Weights of a small GPT-style language model, trained from scratch on English Wikipedia: learned positions.
Each number is 500 + 40 x the weight over the matrix's rms, rounded and kept within 0 to 999. Layers, rows and columns count from 0. Numbers have three digits each.

# down: layer 7 MLP down (transposed), 1536x192, rms 0.128, rows 805-851, columns 0-63
# up: layer 7 MLP up, 1536x192, rms 0.133, rows 806-851, columns 0-63
down805:474511535560493475501551488490517547504476481481439456480463500513512518492487560573540498517502449457480571440502532481444480467511614502546466553486524538479533460499452477499551500527477456
up806:442504509448424465427552482476482492445498547560549508474520454494526446518504516558486492531525565497446501509572508497457445457523493487539488519540482545496524524476548562476528470555510505
down806:533510510551548518602429404509562504553544428495497493523473547473531519465532453496479533444505459505520508491430443491541546473493516476480499446506518449505460526508511447510454547468516515
up807:541565530444466470496495499451492474468483562559562460538505462423485570466513543463528495501534471569520499496511485503514496510546479497450542489451489650556478496514466499488461541543357527
down807:544482469554449539439548476533479512523504476520467541478513486529511447465493524557511613593471526542499493514451559394528430550421458467480440521496495469501479502539547473497512530525491459
up808:565437522508451527468520485547533526519558508528553507578537497522484585524550470554538551448514559486459508445538491394522523525427489580523410462526459497509531482500480522531526539520539518
down808:561494499619489470451465520486519537536522520503541500568426568532492497610518434502472541476483453474470531491505436499523404457493531516502444471546507533547440502481471559497524510468607536
up809:449488606475458482497541481420483432484502539524484440450440480451534562420490573488518483509497581475467515473448458488453607509469456486488457503479500455451478549461522453497521541420517481
down809:508496483490427559420581516498507490456496530607529522373422531536501524461487532534515550393488552522569476479542434418413575481453587508529459472493483542547469495497465417450401499534465415
up810:496507500547563503546493444486578537473483510454557482497512545515629503528507456532475495520500474527438516495543535521505507503450457483490559519423505436465505456426452533501534481483529474
down810:482454508420540429441433454523490428441476481524517505537469467533458503567470478529519504502441519509497464515478458584502525566505443462588487501501429521474528534453541470517500503540500511
up811:531503581410463475485498532529524507498484528513509466477515503487471572493527475462516473511548468525530504451452467495498577472472471531502513520566475474479475546542488578583522491485489509
down811:515466417585538505559579442503469501511544532492493475483494470506476502445505547473516465521539571521509496499503555614515494497513480492451508474493503481511489476446453473457453480498445463
up812:487479538489492430461569481535475517492484509505544544541507517414483535496502475473469545520483491508432440569507491442528473490562533493488592536478521507570599540502520517558495496490547513
down812:469542526549432523534561539506492531567524555477429479599529507540486528491533481471472553516488517489492562409541521455505505437525532507464466489500441578459449500516516526450559510438520439
up813:460491533487495528503465538490491500532493496513524422476481481426545496512523439528559487440531527514418446506504547528512539500500394503534523479527500529506522514513529505510542553546526498
down813:535506441549484448512487471537429474522474496528447514503544539489549516494466549565511485469495480509455559495458509481469501507445580467490484508528541439500513506498508538532529604482486535
up814:551480528489514382558479489548489464461488487512507477509547487477478416461504454401459546458460597520499507489452491486579494457489511537483545445466501467562556508495399507564564561462536485
down814:516502525403525550537523501472458592506480416500523527536548499481522448515489450464497527544514564495521482488463506459471474575425541502477472485457415513495462474545535513561429474472484529
up815:480510502538535487523439453507511469512465490461525426505459430546497501434537527512501495527469493371508484474509581492493506460513458567476563531544436524484456546498489448510505474486469568
down815:542451587483478472528441491466464514462502491446451478441452479579509537519541527484613643458522509491530476550470460476541465465443474483496554512464530557545542484454533503485473470561574475
up816:500519544476507550490436551561541472476478501471524402495413453486583508468501500529488455474471519451509532480529529502492557464543420485478524508521510478454500512480497535525512556528545468
down816:479529539477455457506509452494533548498486530495473574498501548473495516528546550469497458563479469485510508507487480457485481480574396512461499459513463471541456508480465498531551499516499588
up817:481458562516515489477479477452560568530495526432526476551496482481501531426555511544461491567550470470428389545557410483422502508460470476510561541543486486480603558555533510441512438475471591
down817:475537494543441555515507507503522450521512514520441427496516577537514510517525513479512538421488459508488553528544485443502522491404518476545504524477510511409472491538489510488508473581472540
up818:514518548472512455501422446528539491455481473493500481518534521450464521504517583514521510416519504543547486590494450503469496472505487510508493520486500474523532521507509562478486541546453463
down818:505533543568548490523532523520444481468457575490484498530494463518521427444460527469542559500479530483477500535490507475574493544528489505516501488556563494498484462477480507467416519474521537
up819:426515560484589445501437521481477567513500457473484475498514484464481488518544441563526548486494531524525483497443558487468482469537490556523633521554520442524520490503487438616563531414525493
down819:585538464559450482555589518499560480533555441511522611483524496425527415555528538437551533523505485424436547551508589501505546560553561504535482423550454538468457508467506501423556483556505568
up820:475494539446479461521447526546533488541500454472519491535554491517407573523546425488522490394487539474569496426480450514438532485462498544547444476527468433545577561569477501563519467501512519
down820:511495486515547505533528430516556394517532571552501571494508450502534470524512480512445536566540543497592431478557452442477510504490549487531467426483536516513460505484505418490493555476469467
up821:453459519501565433466553484526534634442471530470484476523497498481560477561553486531405510593542623503427562497470513508528511541520443491503500464488476497512488410372402511553576510451546526
down821:547474430499451532528516553549465493497450425478511520569396449459502478498500520495509311474522536550449478510456435686625498473552489455541542441437518602572463489463493508471526482495505414
up822:445477531480518432445500436414495471429486510459551562550501589519545554519474540535469568546443498487466477558473441497536477546528497510502507525529543459517497523431536542476522498509525550
down822:472550506505441517494506485552509547495457578511417447463509528359524531481466516501479493503453541505506527508515526502518511595472444518556453512481522488513556485540540475476466593511446418
up823:491435542520526475496513502474522606489465460425478484495518547499590513517524436528471534524537508499461484539550485455581482474479505498477464502477534535442498474535526557491512418388514525
down823:457482458541437489540557580508497443521568388540500531529510510461464549517501455467479454507535507488496482483462461534503489511508474502477513499465476456481447512486454495553491554506486428
up824:503516500498501569520418498491572491493508468469519504530534509487538520513463495498494517446518450537516458482528476455514486510479536489506506497516513492484482466514479537484497495471488470
down824:531529486530531468472542534507503514483475511471504419520469475475488457448502525504521512540468489545529505550508494467480532452514502448464512449464522544523442473442537508528472521542527484
up825:513506500448504459499482516490537421500527490447485539519474520424575530427503479558464517461509587434498439419509500496478519502477488547507484549526491455473493546524547529529552408497508574
down825:476505405442487488452518565540554464483563452458475506489484412503554507469525499481413530524490539569478485488537507484483522528490479499506565442558450528499442528564550521494592446565529597
up826:436504511460485407442480479478512452409451543469590484558563459543508493480498500484455501491481604582510499503554434496476478454548511513509488457506521534532485544449535559491539474530514432
down826:488445523518489482484450523514565482463517474456492484533488515522501475475594505508526439493520527462517546439514530503458510556556484468546474517517540429473494465493539528473514498506466524
up827:518519530499494488475503441535492518535471457535566548503513518523562541446512478505479464522550501530454516523538460520502501518485421475524467507496548511541462546457449503503538471517501476
down827:496530549553495535452480529522533477506498471511459506483471459506506506530469481466529437477495497472540512527489466579545480510578514462529531471489559484498427464532538470543496533475558514
up828:536449527440473452462529514553510516473443481475578452508513452517489482473602568533392527505541457504463556485502526508414564447540482523493546477432508487553532450541471595561492545579442497
down828:510488448501529549504505488535544394517488448515491610419499524446509524463547596502520571492451429502429572460494473473493502475458536468466539513560488436427434493515508513423528514413485519
up829:460506463486524541529501529467580453513467499498493550510477472550546522514495542533486543526470447461439509506504489501470515510479445465474537517497435413460532527464463473530513437509552500
down829:511466506483516447559463511493547508527543500458498482543513515452446471492504451508525500537495466486507524485502528547480445551501569477522522443448507550547427515440492524495539479445494505
up830:486470524472554484552428453513523509516468457493499474505536450467434503551521450568481570472493467462475463487501548481474506532525527499574502501567485495507556515469439517495510521544436500
down830:442484482526425521509499500531498459509536479500473495524478437529502557534483547540538509448509507524476545482478493460519490612510549491447484486495440455489527524523495574542590524489519501
up831:584517451501475508496431432510516470503456488515502458496509512418540462403483540486492500476449514456519543467548503505482478530467483484502499481494460527533546485568534464453528509482478473
down831:449501462508494522508577488480518538477496504498493546527491506509578543522488499485494518437491472511442548521459498541496431454535535487590517526466519515442465489463458534505496473576471508
up832:550494500530578428546461495540469595455425502433497549538520488508512474504538521526421553572562463593434427522451460486474461592494509512566519507466557465521500496540529473554526480450491481
down832:492450483509462526428485625479512500483509474532508522483568470546556475492592417469479530516442544476480500488497455540482527486516459515534566489448521524502431422472477508444474497510461495
up833:518441545493556418474460408568482560496449477463587499500482473462533501504503571516432531462411538451471456428503448491539508468553473551465493524481525504564502540383523573466500533486529425
down833:533516598503473496467409555489461485578436385458466484508525544457498467510511459471482515513465617478578459477531462536584482524506416483539550512509595544555492486499475574564421491599537500
up834:511526490510510562489423499485506450453509501467566439516504506486528459484501434494536452491457555471466462528469470513475553525492440521467554442556503535518504476490495515485541509507432474
down834:467517452573498501498545519532501542537472518537449563523488468540504537564540508491479517489521454453545534500479498493550451485485527442504571525505453502450510486511529515483526484524565504
up835:483492548415524492570469403432551485510466500543501492545485491518488491487544519519517520475532458515490503491504444493496470503489454505581467410459533570614551482502525568568514508505458462
down835:436520577470550468496420461525503494511563465480471478510481471498453580534489480563518567447510413486474481463524446435417557433469503513510487527498479555486447534545537421543464509475476453
up836:536444518468471558459512512405503506500472518543487559482436502500555564465569534562522476487543451480492467526498597495490529521561505527520445500468527532542510538514602465519502436533503534
down836:519509410501497471426544457484431480521457487501455490479509472492473519532471591566460508552462568614541495518519517490482461546489480509481535502540573490451514479520527505527440495507498466
up837:584491499496482481489544497512494516502436545557468533551526486468518511456489471518532551505462593526464497427571502461533430479521504510546422476505485492529555483506480482474499483531485456
down837:532491480511492531553539529524485532524503429495426495433552532541535503522454467431553469536493475491519516583538466503509549474474513492462429490556517552400487494435522519499480564517442490
up838:464447469524572449540481414551514574475469505433512519473535519538540431484489434477492560464411579475512488458546546453547532567464500535497463506538539467473547469489544482475571539494529542
down838:501529456471497511511515516466467533485504502482510445494481518525486466562513500597491448486588487464484517523501510543509447509495500552510507512506519513539522523432519506557498458520487515
up839:544462557522549474503437451494520477513427467490526515540570494551469556503504517478437515472491446473521513436439418502476524530487494519540537548421591459511498523532474494488483479434509483
down839:545477495483435509444506517509524448511525519462537481439492501493451539566478512539436554466582575456546459531460510451549462496538473496549553443511463578527495523564514504499553522506499522
up840:514470480453492497496560500507493501501499574465489521475432503402539442464504493498508526515509588513454490532473528485518546469532459520456489424536472492500532530514442497507522491506473531
down840:452494523454473447506517494468481494615470483493482480479456488578542440559462524530501518504455566512480553477493512517552462509530490486533575559513464495456508437521498494508498513530489530
up841:481499617473539434502549344393502515426505500543494512535582416561513544483490382561400526586447595507420409510457449496538449524470456483606466544588620567490532502443481571521551551425519451
down841:472507520516388445528466547409514464547556461466421544499507497574473528486535504558526446548525529495436454567552420512446497545626469507628455513479550571519509499547496423513462496501396520
up842:547463468547494512489534448520514537452474509445545440529609525416575472492513488479456485575514585487428486538480503481431565540508460506505417519510564583593538407470421510490513497480506475
down842:473510564444497555450556561467506519476516496583491570467449464526510425511433507578482503471500497519520568413488500453439493504499527484499451513472458483525530524578489445493452515553556505
up843:511452581459511441471500432491510536454475503483478539488494446509554580483505480533433491581493541533435519506484441496492587605490478483475553523491544494439453465543479427521560526450568499
down843:488483504529533409429514469454490517596520396493473482489539542462438457484514460588502567529557547538529451445455405428490502554548492504485561482557552528568458482477438508468501462439520491
up844:481473537384473452529493483547509519498533491490498474497516428439488511508500444541479495485548542511480399491448554493523543532477453526533468503503509557458524486500518553518530514495446468
down844:504512527582432499562559400485448480540493543530496488540448466502502505548502561549521453489518476429470477521492594562489575500495488498572507509458609579496481542493484506545613521453472487
up845:509481547499459526536423519511490486515501475409513499517505581497438548525507567475428461548540450426561467478492458477497595531511508555476485426464488493479489508498499485505569487561484463
down845:494525488475506537439484496459511434471533489483466469560488517465502505431524435475525490496519534496538455468510509455481505570514600537483460478507487509518555497539390457564440511525563493
up846:482446519447499520511539436502507569433521489510497547469522466492481459551498450572535472464512541488542549519495489478533517452485461508452497459551451536469534495440531514480519469494483520
down846:509559495560516512478507509523465479496553457518503544512502489532509555449479498415465533492508493458514552454451500465474431505452476479486518465509576479522465525487535527511524472520504532
up847:511542565495556384553511533418564523477481507476520515518488468511634501504515411500523493529496552493402544459539508514519550552472428476540523468478494538509493477448475484526543509480507494
down847:524502472452510496483493460479499493536508520440549527511521489562461496530485501453492504499531452539507484445509528643520525477465535399550521489495489490442514497510545532540495455501482431
up848:509514573491543418548511512505479536489474509477484444511461465537490490500549530492512537581426521478520465460473523459493513538497487497552483537530475499521461523476497515522554464468452473
down848:514483544540482468508556509491518508585546504504554562481545566463500498572474483429487478461504475557523500548479543534445523523515499510491532503429518533542492488496449467484496462520489449
up849:393487487504545460509449476479504559527520528469524496518457520474506587543496490489496556528495567509422523549474542493499501483422499497520479570513473483536481573475503465514542512536561488
down849:515493543443551522515502535479549544541485534449476507462559527396505511498447555419498473530535450454500476521485457474545476495531478533564510501471498500567503472481547491466478512467459501
up850:467451557519521469517527463478529457466475483448503523518551521545522575457535581451429473539516471477505441531503414513500513604488448509553484515489520490492538484543454497510505466505458534
down850:427432523534562505490471554537495439509455480490459446438396443493477455506500444457512546526469582463452519441612461470498481511531598479446517494567505536529530481463467484522490428479481531
up851:500480500483503474475436450489507447448420433553522510499486532484519528513477566427540497545478474502451537468491434498424516518584502502522512513453491523477488550518482501542467391503470499
down851:470544493508435501476442556481517495473486519502420466483505518520443506496451434507500454512460437541487543534494528525516527478490495530487530496538501581551517479445561518488413483449499549